From a checkpoint of a small transformer trained on Wikipedia.
Architecture: rotary positions, no biases in attention or MLP, untied embeddings.
Each number is 128 + 32 x the weight over the matrix's rms, rounded and kept within 0 to 255. Layers, rows and columns count from 0. Numbers have three digits each.

# layer 18 attention output, 320x320, rms 0.11, rows 109-319, columns 64-127
077134179099136175114128096186116195090130125134112134088146102139142137176061134154182167102140116181038158134094116108158181119150137112172105110105114121130127131182130208087168096194189135
158143172119117114121081179169129160119069142129067072107135217102150113055113151101108108186109085109091187153067106144152144139107169106100087145168136158189169192108121127136129089201128118
142064110111194175198072123161121169153138146141151115190124141126112147077151132126114150103164166137079154135129055170203237143114096173176054061172132120195107111134091004102086142090092082
109109125213158136075116110190051117154181175136073089086103105171177140145085072180095056150109103143125074181144103160140139140127197129162101151051108114139127100086069140131154039074157082
205071048069138195150105132069139116165135128159107177193203155098066107091095206142081127057120135207150214175100114195183056113156125151157123152132161187126113125172097081128095104092089099
156145094157153159116190149126066095143035103118102162153104137115126170109147121157175166190161099198125119148114135079066125169060203150136108052070080102208098079102118096129147132152155166
159168146038178144113084135148095118115152130178139203122078099153101114109164186154122175150135131124202156129179161117102093078069173102132124088158167173083113181206177095142208174120112173
222126147061127180045106061177106127188105103136096182099148094165169077130117145211078111179133119127156159140142166099137086206053109138124099115124142093073136069123089133155131118134124137
163143120114088144060156101152130134133097145107126161170122077140168160115163107113141172102105063156109116199097116100154166077136198119081108076120226105220086173118152107208113072107065131
070108147095182188110178120127170131135126166182111131148187132130117145102095099178189130101159161142118139126119131124144074189158135075096206051128086153188176120127095115110043123095116096
140149142134096108103129138109086125089129152118151108115097088101099205149006144102164100156123118118061129089111126131143114068142156099049117135072076127074224154073150156168082193171145110
087119125171114090164135099127139069138077095172156112191117144075075129173208080071133179190132131173110113102120127105146176146167146109170128111104063124137117092174085149127092144056165191
011122095133120131145114094110152146106130105104178193128063174096030193142099080191126156147212118119105087132128203146100112140194160069102189135139158173000146136067082125139055111171166177
103079125178085133176192151113090097119110107150133068091191120102089095164098062083210147063171189143107134094127166106135087145196064169111073099093124156137090133170137119162126154152173126
134011082136175086124116145109136098098169089091165177135106068194110095130136096104130117157122068107087156100153145107038131088124091233133132124161135166105146121145102117122122055114191126
070196189151198217075096126116091149078128146123122116133123146112054180112176120211212135124100149078168037138106199190245071173181095045089089130177121077163158171113161152080099105066084074
102085100063131146089116073125082167124206121099151169060112046203091083059125112147157101108202174131142083128214117137128106052142133188135186160168171122078158106149176172109097090077108170
114103070164140090151149185153117140110125157116123061115090092107129149160123096096120157146115138158089173105114060202172167134157085071213117192094128105139100110066125146089049170172090104
162162176100208185146052106079112186080169092125105210088069105095144121132182160163103156123092093129140108151147105144077175165101129073134147141130196152113119096059185088090133114123108103
185117127125128167099087120138105091202054083139122178051117142138128149082178147072101140168089187136122127105133115106123136126105117054065147169115027153166113170133139102151121242139154086
169175120083077119035136171126122085150147166100094097067144115197172085102081106077125143153168118137112142087089119172120122117087113071082123115162122184125133094098165211099086080100122104
055177164087141069099184081097163098147163132111136116164080126189114155117080141093069112107154139124152111058103145122150098101107133150193102139128084110130084119149092159104096088158192130
147116103215126025124139152127182116203141168200093238140156204189182135088169199126143101155140054215077017106091091087143078157141210117181094156141029137142167090089180190108105143121091127
140154071076131115186129141052174093083130196062185083130196152191139107115101179140144104105137084124038110110105174129127118103146147147158129132106134197154098118112146066134132098093095092
146134109092178090132146153184140034151141114093093178139114107047109149110096064150182109121064122104105245119087107111147170096135136118118154132072168108104126138151145141154105192194150112
089165130139143087110174106148139167087191159255036192123123126075159176147154134112094141100093077155130059120145095082105109160135122130205101138147091089082138172057137163140151158119125114
088181139139112128116112127204135182145162184156160155150130121176145126143149089153169146151173111166139107132127153165121141162064155135147101105167132133162127100121141117178151106072104079
158172091091175163138135179153060145062128137180125136113115107089138131119032058149188116170143197158116162166143140189095164119143108195066130204156099163101051145076049126120141058080074123
126101117111186142153183139120100162098090129124163123063084126066088090172165100172083137123190082187144120203072144180100104144096171106134129126066141083125146149113127076106100154151125142
139173138199160031164169044113159133172088091148058164091098084199106169151147139146188043057144183113024131163158144120139194128101202087125092158135107120117117080122065204172031075106107112
110186191153146113110149103195154223144129120140080158129096101200244123121112131131120192148082104196117128151161152122074106111143209080125033115125100170255136237157154143068193082111122195
170027163129111142190133128150169164151139113110103120120126115078124186141151118155148112136147077108105128127126145068148177129186156119151178162050155113113154175107096121111090122107092144
219117162115133171072123139156114139130098110173090188098148150177112112153130133134105059187114126177123164144094157114072104083054102096088104041098117134115138154120090104137088135152138193
090116090093120201121092178174123086144137090145130133149095155136143164128076114126173118145162104098056055128066124116099112053175065169092172151055198132107190172161144125139133114140108155
132080098174144096091097071112091074180190147189121030108085178150117096061075151091148020195142169059092137118122148055122185109068116138142199101085062152136099043081089100165117088161204052
118096079074220119133152195163151041111113172165132084142229142159097128044185250116125098136103085118083120114085166125189135192131142157102110110133037101101133097123133145148098120141089180
136137119114137171054160170087133139143109110151118108199200064143163153084089190112038172220171068188194141127133153095085065173202120123099153156172121134126143102068173102162135149150169127
153129035181192140068144098135048134096143136147111204174129065032165141120153206140120138147177123091191152083106091159178188099118144128141126140077143131177101150155134105114155208229113180
132157141118088081133143137212081087151120124109113075130189140130160186083075122185114179099080209127154119092131078148061044128161105053177124158127131173068104071161126182084121112097200162
112061110111118107067149104051152108113183178127130039150142065166130205092190121145122154129125171109176210153176088144173207075136116118168139110121115124059150077164232131149113175154082128
108146196148124104148136093155136201114145111123162123097161124098174066082147056111147161152123085074255101035111057084158157096165111143122152143131093177126076183153151149093116216122223150
154145121095085115148170111152148124151123145141177154238154139112199150186231185136162120131106118086163160194193243142094156061127164050189148162145064160077133114158193174140146065129190141
162095154104122108118127084109058070073078094211002119091103081182162094123160145084135084081120161103134140073096133174066176147110141101127144214081138145119158124073151104057141143176099100
063078063183184091153108148118093153168155156156179100119109124089124153061141109107147135083138125114059132151144106144195053080183130100126187161109169099127124194072187167092105103148156083
202039126102093157096101087188157128145174088033139103129109090133169139116101100144172088170138194116090151130091096112163097116105196098094167118215140160049107075111146143088166124150065075
131086126093072084140212081114182141136108130084162144174163102131148097125184145117194102070125152143054113131170159137183127150228119103084230098089198127125168134173117183150123180150097168
130105151107095150134153097052107074159157066105102096097168167126148137158101098124187162107069058163168107130124100110059105124174124159127156070113171096132213154175132092102168137118086170
081147165125100118129093155193130161164152129105144141188183106109156128100155188074106109125168158091191159104104127117134094199158193113133121131096154069103175080065114077132091121113137176
100158041146145170090091115138075083211170079175091124104227096163048132122054160048140151150197109113201136157173079155120148090131120103090183069123156155105136112163085140171091169194082183
062208093117186157056157196160213140117113149161094088081138147122123117102144129039098144132170101076090146141097170178128106196052081174120130041113184136211155105086113148153162091111127130
077133144088063181137113156125106158216082130126126149080115089132192082096210158101112084117102069139111179214105115187098071175133160144099052057233146134134186068129143153123150169124107160
196149153063082189076096149060105062066124109136104152192174163143114134119117146103118215070117102052088155089107113141150098125173119149149123042136125137119169130164086131125096140227098109
066145131156129166139110151188125110111172196118118117134111154081146124115118146182126103171135149097095035096178147126109098066127129174179131100136157144141158111119150156143139188109102141
191123135105139138097152086111079128145204159199006072079165087130186191090101075145122187173106144107081102144115104139105159122079129117131071140178200119166085210101148115073103153174145112
139119158186138085187147093091104104194106060131105123144243177046060154037096111127098088155205142159139107139101147091119118090113195110174105098097099173137145164177069183131061076091141155
124160107143176109181184088115079056123183098124168109132154193184141104087096120090159138187124159144134175122115148089139175191116099168163157098092175053158083098112152092071139136210100113
094117117210104136153107203063074179067092150156112178075096172088128144123082071151165124157120156091174131154133099141155188156077101126120215171116162193122101147153157122106188103115117138
087168145098142152058158093157168141140225137108123102084105031074075110093094096125111112137060103117191145114169094132122118088054103092154067063076134058162129153116081117165072176191119215
209071124087091172098194113077147098076151102045097115199082102062077134138150076112078167122101095056111163122169153145109156170161074145143131119147189144048143128109160189075158130123113158
039091167092109113162121140126120108081159151156158194187131093189096158125148147069106106118093129166082130197088182177147135208161093142143192086166164151053103147114162074050113122111076089
114144103047191122137129123075172095189129149133098141182183160116039134163085179141021135080170185152126153122154090097106074132094107190146166144168153085143130098169111117087191090149138067
126119128150131170117094160114071052138182094098068208132176089098105190111109115107144152138174151144111147099123088075127112152086150121117153123076180042125096142089187050131069142159162112
131157166117074101133106130077110089152087085138119164087146111170166129084055124113145145040168155132078151115152124086113145147044145206105195187149132064130066157163083107128163141161097109
134150152057055171120133087053151184084147116127089120164127140152149121234116151105186168122040154125100165138140195120081112123131172137132146184087155138178082107163165098072095128180125173
091158017169148162155094183204099082126111152154084171122142129140124153162124065112119110145129143173112088161129096107159181108166170108144105164050042121139052100121115062177132144161100115
181098139160130116183160131182141106095170123155242117076181131071075094212186123205052108067135091109167138146116167140111145175104053082170160062185176119099123141089139145082150137162161152
141133184161144051129123095121132118112153134128175124138093128151092159152126108179144076114148185056181089145097148080163094179127168102094099103168096136135213124137161117115104196121103130
143165156147116090135161193110107117122184141112094169133125161163075163164125182130043195130137182236121130170134147200204079149126061127101072067104103134127048099166157155055134137135087153
156143115063149046119132120081188146218063127178137168150105146168117138115063097117193116120098134071093100172177152148154142077116126131094191130137019106108180116117074132161123154158213090
156087101037152160148131146087119126081219191068145164190122112121076130165085100140174168144049186167092130113131118023124136093112160112098117060173065088124167112134130109180238164155210158
149089153103213105159166173081164148145099189209112121139133126128132114095093151155089128173139104120117102182108093165091116086114143195119154155187147124155134117131154157113046120111098186
148111071143144188119117142188099139105084127107139126129126115093198192136177079163028128068064174097098203137177123146116084093087138148039194097115224095171164117126130154101149108091054111
089177151086103157146090106114122109220063112167132100148136086115135185127144097125166093114103132111149203203132191121146138136173137096054126150160076150187129119206207141189081121120191094
148110128094092096068207099125135158117132098062187046167113152153116131172103093133076137151144123074075196096092150141153137103105138107150133163114152118108152091144124180189082082140147134
146122163121181100122065123115142100131081110223200042107162109215166133135070188111172135134144066104102060095067240095086112174185179113162044139130085215142133240159122176126129164092160150
181143056079146093131100103098036052079164086166079176084078144156164098123110183149162134102187095142089126149104078150122197110220145132180082182174215117156118133071177149138082133172076167
207122147125119122207099179124166066185178090082071066091091118088107192175139101135074121114119103145145189090130147071156062039169203132168101193141160074125125162138148163127081071097125107
165159178092108085155165133099138161130149165182109115083152137133157135082087111119132086100083106192130075044213123138170111003117155146124118121131148155155165167118190102099127123155088139
114164103126133169141149111197116154079149110033106115102057144233071156174068107099142065122121187122058155148093151116086174120093071091109114070184078068179142092128170097065152135151161165
147091144084148056129181209078101108085159206188091117168084162125152116134094137078124197115167097165111141093104118125126108026090125057094113172159134152139057117135123142113087125184112162
101145114185114087126126151144093175130133114189170169098154148083128202136150177169164086185115108062100112160164175205141123169102088140171124145150133113077154168072111108170095138174077063
168087114122164153155130113216169088132148154099092170042125060156122101143125129180018129106133097077120164216156228158133054112117080145122090123084048135166146099141063131058157116164124159
191137090164182194095145138062129143109125142145090088160139131104139096167179129182123162071165101207093064117120097167084166135147174218151115147203175147081104140154097164110118075063114094
167046065072092156069124156080129157052223115142134119189140066126160057167121084133075100223087131118135111156167099134147123148049162136090092175124155147151143026155147105167121138101109128
123209109181033115103082138114092114106102109167113125092180131083111110211187141150094168125126103115123209103107178107171143207188037210072145164134085093131172135016194100132180137144157174
116158183108118092133080117148125133125101119140095117182105093084085094132126081181111128131069121134135137129137062087143072111165146044101147128093106112084181132166182119157151127095146089
161064131189097205121164068098158130118056072181103068090161115195073017063153119127077158183187177158172157113112132160140131082080162078192095162142168193141095081146224125133207103167105094
153148163119077129186114152137144089114209138160159154129119111103165126152181122108139145175166132019100094149149062121160092121184171131179098073082109140149109111171176172173134104171104147
118163131155129112158097131179117086160103058180146144095097114115048080116161152218057132103101175090075045103114119180132146113179082121152104094114059210109082167115124133072128149105125116
051126127141098071086154176059146130135081188172077108225200135087137118104118134110166142089185160163089085117147145094175117136118134155158113175209107184115082123190144147124095124114109180
119142255102072105113112188178161133158223122196101226147102148122121152126085098155049177197195050144084159153088150073116132162131099150053077110140126116139112142097124141139195076110116122
048201153101122182074135126115096142150124109093147073081160107168116114207144221122183150146129122184155098119117171153140121153097147127149133150106135071164088192193143093108137073153091164
142122057107124124106106107171077150152061147128131115155197050161126154121135102081152128156052117169128139177119107122179121127098063151140123174148076127082143120176070148161158122106152030
137118121099147098118102073137130081115063108160192255103140130008169189121159101144127137133112093122159159104104147119102052137127139152169150150115141170030168188126191109187101124055159165
080095142131101143135149084227087143169161160124147144137077099136143132159148076102113156175034089105161177147166161085117132197096155159054115106143132048138151155109113124140162201130163150
225214105104190106140212072159104114146126147090122117099086121073103122155118124094085090133097106117115186173125142100113073111142126088110067047132138116120147114113143107178121134139176108
147104141138182023197110063102115083129072096137135113206037160142089187178092112130112118163134143120075172234146168128132138161135160073135141106176124134092108178160178106117107154145160098
066099159148131097169131088096139162106119084128136175215163112193092121109115194132107178113126127153116115066193189122107126138099111156161101112122083119103026084156175122080149098105162192
159112125070101146156134222119122116139063130100138108154116145000152069105060098135117146120163129128115123177204081113191160069116136117124096140139036155053093100137175148101130125119099066
127169223069139142180066089097137118152140068096122131034124112153109116099181103130162101170165147009155107201151128097054190084085139127116162089194101148120198158137104137132091050120080067
083060157117122217141211156136081062139094129159164179162087068125037188075164126087123174170160050140110097114132119045117128129131117107091089121121018004059187110160114123114130116149166156
195120090167132185148095159156101139092099158115180164132111121216152109109100119133166126122098179142118112118134103081136170138049133070125170150059153098185125114096161161140122108140118126
119171165241094091163098141182068184146124118153127151133120112135155111163167139172134128083082085099130080087129139114086218099102152126163168163110082096156130136127128144156167100114150203
085051144071231176117121108101160117185205104120088137172104087146155122051084035135131137153158094100210125197119155047200063117152159099060176080158140171102154119127052162174036123165193177
138145142090134119187064156079140142165141145108112117157155153154108159191146107156159119150183081086070171194099113097145142137153160119107117044193089169127125115154148122153103105089098067
127124130166108086123194139121167181180134090145143058136070094105107139092130113137121165139087139091129096083146139173147105136147128115139105195076163096086160158147107155152100168143126112
124164173125141165109150144141069179124070131171107158129133161126146114161135084137159154219137121142107083147073122070185172233132161150101107046118071182112095121084161126119093142066137105
165098143107164169189152070146120150102179171146108131135116137132108104062109118151131095148182121147162100134147092117146170077202141121148114155173140170153123065131195064127132133119072176
055080122136208104103185107161241135164137115127140122194153122100144070206137142131125123123091100153157138085098139116112064136138092155106157124121191079136204157131015077134164113137122112
043121139151241144134180229187133202208178101233165161136085153152116210128134077109158112185113179094042186127114161172165062104125135155166078115116141104194153108094150081119047133212072068
137158120234146112126083046083130140028050124123169084089093089104131116103134113131165119194170086091159163125117140076154146110086168132149127141130061156175087193125170146091110131096118156
075122163180103052184152106107146119153177176081144147182172141129146159144073123172177115099158154174091060102122186152143112153127066188138118150168177133133172113159172125061209091106135133
129123213142150131104174037189113107104110101107184120123143144143128136129134119114171185182131126096158108071175162127118063134110172180132072093161159102105137149092133166052182091129112168
144108108135101150224145130161127127175114129060125116173127146177093112107102156092081124137135117180083171160072107134114085150126132112161047127088129120096113173088118155121146075150213066
155121088148113131159111194137164162102116075101143144144129251063055141127138095089183159089119132070083156114087171057128118153104113113191209124153211142158136116107130070064166090125128115
121079154088189104108143100113071044150126109119086156134024163088067109121142119109124152107068131072105148200085116095120154109132170170134094170156067089178118165115154158190158172135087133
143216096118139145113094127121121133104131174165180142101102076126157133126185093160125152066065108089094057170128161153056156112127127104089088130198142178139099103121101073206106083214141127
209149204153078159088112118159061030171141115134035164126130056113055083181146158140087152168081089087173135143068112100140160170053138152159124109128174092126119076064120126182101163137117088
149189117175061137088062111130127064078105092120139146114157115165144124238158180133158105085114088102109154139094115097155127127108120125180136084073090117149147096094161091094129135164134186
124163060187160096144092125217067085100118190158075141194058131194141127162164133173090175167160127102113149145137084117171188167141169109114108125188100143078141130106182106141130225133135152
155095136125157163082105129150127123191138190117118119074206099155088136167118160194046132137160103128125108126076138136139168140161128130077139139118120139144097166124086143163126136163117101
223132157156121139130126163127078100134155112054079106170115149172094143149054089079184137144100126098148232191179099158172180148155063160118116150122100163119124125056128168141102147097138094
109140122180123127100201168142128172180106128134092147146156083168101173139048141155092121124138199155115139136117131084143135153082186105118173163105130139191101089114111088092109190119067146
150098136101183143121126067165114156086167105102157171118126178085088108092132131137107172139075109092123093131079152099063092104111106107148159045090143140107155074106156175103095093076153118
043122123170117141129146111114178101188168088133134167116163058153156167121129150171114109132152134122124107090115161175129172067124074072080093119115156101146097127172117097103107136182097103
101117131189220046148111225132067053042143175126214129107095093143184076159131127142186094125128153105101066079201131166111195171169093194095137139131098102083097101184184180110154163035111088
171133083097210145132092126137213156111113126050140077125139172139167150109113126113156100188131141100166092143158136145101165125125125126120098087131124208133127144204083073116049117112135136
157119113149138138107086121190163118120157108138123154145156149083060142085122163075127168154129149106157075089050099165158170150132110068113177162146120174118169166123099165074073149119163112
165080150155162085045137114104071114182147061072069151041064108136114146098111163092137099127151118113192136102190255142144108185093115121138202212155107108186167166122133110109114117123104064
139094155156118114166145116165138125179138072161098131092116114199091137111155084098175174137140156113096129091105123116124100110139123114128103070201091163133136159087146129080108155114153149
154149091120160164077129130131121094119058168056054176147080117114074107195139117124030100132133127226143123080235104082124200140148118065084108124166150193194067073153073051124124195153121190
114091073165176083075149159143103146032040180079115127084031074107150104049118053083145138145143061105184097083100145158161255174130161074106042069138093104118128184172118187104131177078129080
163127139096138197113107110107112051157156153132136135186135131151126095100175175081128083157141126151164194100069172127115138099113096092097146095148135151091143112158135142169171164069163110
177167101166089101135146120171166120148156093155197139066129153169102166119108134081153078107124106121090134155148121120111150095173147053095129126174124183097193170145116106107125160149116118
130120209156059074127137178126163140086142090107104080161156174202214078070081092095049103111169113132120111085157062166103107158099196176138174215089177039072059090170117169079114087129195151
152048168128157159115149160112131132088153115117135057192085139146074151129165084118078173110133116154120169166096146175113071080116153182137095086077127177147088147098106167101115149156176132
100117156074115126173096121155158080064124058107116087117106162095081178099066165089059074126125226176087238099088133075073152191139125104144122089154135116148193042179092027112136143170220125
108235121138111134089160110122095037139090142116074128101145139119128056146181122147152167072068112128137150219090093187091087047106176107194146181100137182101106073052111151130194117135162148
172072070156127171108181069080066108129145101161020130076173148137050152168093115128149146185075093134090135060100120125208152157061143064134134158035096130155177235145110119152040213123081177
131097155093132096150116055101141101154122025073152136133129145086110144143112114137167125111149203109161119199150177137148173130117137200095115101135127154090120120164164148087140167088091081
144157143155145237123177128115084165152171172140125142106150107138083083101127110155149139108153149157162110109207106191116137094130127123133141120144103148217121172102152109116094148117132149
150134108133126067147164181072181184090125240154173096093129123073237173134063113170042091118139075112144137073178178169122186163135119193122155133136127100085107132108065172178132167075093111
076121138144176073124099157155161167103148068137160096125118134162119176140065165140136139096170178117083111113181135105144136165129128121107227080135103140174136105132112112157117149167137074
124191070137133114125178189175128118138169113146105129136112114151160096137131129142199128092177147166149120141065102058111155113144150152115178130105125133117143126079138102157161096159093135
212138191139140046098173136152077129106148139222096209110070076077089180151128092155138144123138118144167064116106156139119109111155152153106165135106182102114194123052092150169100177106125116
099117183143107133206148113141126140052143157089086116128093101192072053124192138054104177120063069162162138161063189157055114116127180121154133121081162092154137173061182175090169062150167114
098149067083087192097112113176226048073068126106143044089153100112049082163161131110157154106203191084117157108232148169144088117120115162143184199067142122094147150111060164198228113186131108
125113154232137069124099078172106155174103226106065060132153137134149069193113129152061096162164122103150027074144139116128096171126133157173189128144041138096102078123108179164130089138113077
164123129158160085161117125099166123107173142097134075124102109074099126085091138149075181136151117161100096175106093108183151150161146128177107112113195151122064134156086128144114129114165096
074109145003096022104189125104139106097179107105119159172125084144150134078131114147157234136128124066154107122124073097095149210178083135112103051159154116100085200103135104100155139112121191
147060120115098181211144135178114113112108071179138158132184106203227134092178034092164069077201105176136144181059145081052097159102143129143134085059046100092085164112108132117099119130113108
069088140180122140131083093120171159112133135158127130111140133184106121134079168124107126162202136128142106125083116119163120173130164049130069110139093216109129164156133119103111127059140112
143098109122141115127230135093173096050170118090149144219148158078099191159126095168146202176102149138125116093110135073063106128113130100166113128167218143131212132124082105100196179180109082
140131062158131094118105147109114153106124119113110121139112106114152068154165182136122110085160135135096128131136089107112162122111134135074143071106056086145120119143109113088160116114144080
106108142113244168140113120123132122106114145138101146121085117122139129126153158126164182131041123127093111163146091124135033161148131126148164107090113088093109120143093110152142030152118109
061079074137198130238129161107142124096193171048116052163082085127044087150110123147130168222142198136112145202162130147095113128126115120204075083120093140124120100182116114170147121201158087
100065090137141111072064147130140149051167235150183171147156162097110158106132160182116089156107148149129136121154134140088104170069054152076165067118088104078162076073128126131040129105062128
104063108167081190124087120117148137096101079141038099118146134107061176188180034181080167118121058123164088166120115136110106121145081109160155129153176145158167140178118126082153107173155072
169197098137120141072165121169145155172121079107152166192110157107105138140103103142060094212222159110110189112126093105149142134062193132141126180178115120102126047082168138162110076132085125
127203093122169144127165088111102110126094204168124129087121108157143134128113114188109167129164105127115150151190091180110099121137144158202108130117155098162094163115155153135147167143162141
129100101179098193090126115065203104144141085079128119084151054070153162099108076092110109201097154097160106042178071115103124132141190129119155153067126079101120113132082132142125141126156156
104209172164084213122176105124112062125087113057131152117118081085149119150158091138143171195081140184122082178123161126083153102084196116209138146168193040081104136111096129136142132074129225
156109086145157092135067102136132129121161138121091148123130114200117161131129135162079084091045130147168163095190157124085154123130045187104105100150145143139153112159190087137172158101138165
140066115147165127111120064156134192192170059121162116182083137141090159152099076103122126142145122121096113128078131063115123119151148124142159135139113077087185141147093130127112046106081132
106102102111080102149112114084085133065169157154136118126167107097131067141099076047129184144105138173111131068109056090157099121148129090120178089110152123103118055114111175129165092112123121
119101107121166128127174130092155099069182182118115188110094120107108182112154128153206098125076143094165121157137174089095116165123080058110112059118100142038065147153175103144136151128119096
157140128149118169130135075159166162107140109181060128201077105108086158129175099111207167129036158131112059097087162120167071048092096131137182092120120097079119141142218061088136098154171120
131154105147115155110155156150054097126156122191071118172141142074183128090185075165152182147118153165144049108113100095136141084120095149062165164094094074159151075112132139162174154096094119
139142141080103133178152157152110201078126121120194096097109130087086094026195100109118131160145073113033173130090183174178093092113126157089098167116130160128125155186111111086118202147208103
150151141072148177109144169150100165076068111148129107095140105120106195132128088112117191156090118135104123178123074108112153112116090089134099089131121130138128119065204146143140100096176106
103131177111176119116160094174181096127215142178136125118070078167091093134145137148137075091097094148193094158121077075104115079182132142147092158161184170133046101143136141115185082148144125
108180142124134137100148110122146185150118117157081130081068139086105109119104131116085163071076193186117147147122131131161145113146072093127092177198153218083125022136108162119125191126138131
054143084163085146132117156095122063134154105033043157106163114082094101130018099159151114111082118157165148135147129144117162137047073144119141111134141196101051023130185106133127126119130132
124066220107132071069066093144085113077185092140097066146096132119078162066165103146192098220139051139175148115082144122130105135116069185088159129136086045109167120166137143108130108100167158
073125092131094082083148097119135191108128142100123163126108141102156130138062118060150050104165168085113136113099120113129116168159114168181118134093132137131110128142177140113163122150113166
195108105123153107180193097195161135160157105212162222142078149165188094081132160122133130168107089115174147131152118135134068185169159050200157066163160152220122116139046119130125110144146187
150106086151109112091124138119117125124122138101150020130153154218105028130130177125146083157126115101185067107076105134082105163128098100119157131169135130135173093140136165122143089176125120
082182099104200081149098138076100062151092160193138092113146068202160130121120153098125118053129160097160100163171171152118111162123087164144171117203068134090125130132151126150123120138146072
107139174120119111133201121121138147176085128146152148200109111172222115071104147125146144118177127147085176141176149103083108141172130108142129162107173185050117165136159117127146139216119175
162117107074178147101128164147126082061181147160116143187130120133126115163062143082115100082101106151131188096140153115148201176162107151164193156134109131107142103127149082101155072099173158
074129134128098147122116139171135109100042084208167138058081168153124157055095123098132131126208119138146115102133141095066149192077102154129145141090170122117144148133172057123115135152183107
089085093122105197101141086149127049177062127068092127121123153098149112126150246127121131093162177185059101191179058102089063094045078173162099135119097118093140157160164060122175169110120129
177073127119165153169108125154143158073159061127114146138072148160083168077121124156189090090123140100067145098151121153125096137068094142125130099168158159089132099127177149090155147127106144
126239171075140231143110123247099128146151185117143118125130118173170161165114162102175111157134178074125151086060115134072131094104117114114104148158137151157195171155105108084206144143148086
108149100201190153226149170133124085111168201090088116111025171105110102172141129114131121197092126156065176140168076148103130099188183189151104116226155202114159172087159151087143154115097099
155120100046154072190101117101195124073069075024164188170081114181142127136183152107125109052120094204039144081124175054119072071173093112134116093145140135201174207205132132131149107207093087
114134141119184115133122168096118129111158103151167123123130144103107184094119138146089110122147088104146187129132203102122102200102172138142148144132190098095183143104111116159196137130129052
125067035120113081136128157151172110132157106137065120132210199105119124138106144105099136184213066176044136104167101120110131123170146058105161130116153134154073146129107111099129170107068122
121141109090106131152150123175145158067152108140142113095058116115129091081146132106181122100082061116106114148096134070149118153077088133117116107111177093098108111113168156096195155122064133
151121060131116157137214110094177085124112073221157074070105158142113153161083167202181157165072129184148187156106090143148092034151154106174135161160192168072131196042082105120088158212136188
106119145094163074116143160173155143074053139115119124128129085058109148149092140113105131189116112117092131109132128180136101149125086148118110133154117115161162182160118166106146164100181157
055095123093122150160087158083042172211159181126089154169106139096155129142082152093149163170110107077159144149149215147143098102164152112122123083186094147093194124067177121169123193151058088
132089138085122204104166148119171110107165150121092110112123156107101117136148159086056125147088131144142110129080172164139169118094124140115172101088186060194133115225067070185153074135057174
050080103176183108210151149142126114107176143091089219098119067108034175130167044158118164128160137122103177128145132157112120102190153059085117061134244167170114113112171128142142152112115137
125155136092138091124110109210123148215122094179026089139106105230161182164174143131062152112125153064110146126096165150117094049112128130133091098056099169157127174148173111083141118152151094
155078155126180195153165160144064161143141036075083186094051142180127164087086142095115131146145137147089183131130106172216111118169098160105150111130105204132049200155168172183133108156092193
086141154169120032177180120100154076146144108191114089077109208081156139084130120127174127102206108079140072064095038135144149094124114121122126142112141047019110119119067188140131140126117086
118038239108154088148045111134175167107095081198137191142107151041127095127156106141097179104107144127128106214132153161160080061163162145108073183130123110061139124136121173137179155133174076
162129143124137122126147104116111124127145153139140147115189082160162153169150092194165193120070072175098088123135179164112167144167131158088122150101160118133141118105120176221138076094133087
169168188106132129113188144100158176146137194164132118198058091107195129126130131123159152138106139129135151108103151083181129124160133125198100144184127169137164162081115055078107187167132129
164104101140178072186146129042141168065071173084100190185083222049163134119108128103110108115098108109067206184141092121134133114065175091117068180244123142122088044152038074122171163089135092
171131069121132047129102165125184151068116150021144076143165151153106132148102149110114141180102071088110125174089108167039110093217128186160113048193084137201079079091092145136164167072129129
190155175143175143068089102079074146143143135144201133132039029122162103132153088113066134139169205130140098130123139078137085069058169128145084125153113188084079102082170087099148126096194147
125157127163090115124144119109139164115052114127075155107141127106133109137085160098149106102097144136143124090076126105057029141111144112124149161109092168144128138147110167114106183098107142
131148147163111156054135146154140107080217113087109165144198192105139059113140132178044160150077132062186164083141063080123126145100092130132146214096173062141159079125173148152122108154113166
110091178083070147137151123137111141044106137168100202118125207172119114130078071153107157106107136133126069162096178093191226179242178165068134052121096100120097136183129154112068159168104052
132119196133124123064106157090106121168084122120034168101115096179087236031158163074162108165194109118197105135149119113102119165092205142142098193062169107138110142166106174129082191090161110
143088140101134127122138101121154106192156052067111132081142058160194082163129149157030164120102094155119114142174135166132113158227212117088114125186134132188134119164136126101156063137186103
163159089112114095099160165101184157085154130098140123116076157154128158132120164114076148094130150093187161136089086176135138117159113126182123084134066115108121073194099159140150187173139115
105143126149164171146150117153148144139091139110201133028085151072146137081112187175076154114149037190204164130157204148173131121120072179154123156182059162174150123089179156122140121079047097
220170146222037130124096191191140113128132122084166116093124116111177105178190044137159084216207182072110086116033056219136198199115105156126114180068155079055174148093161156189114136172125115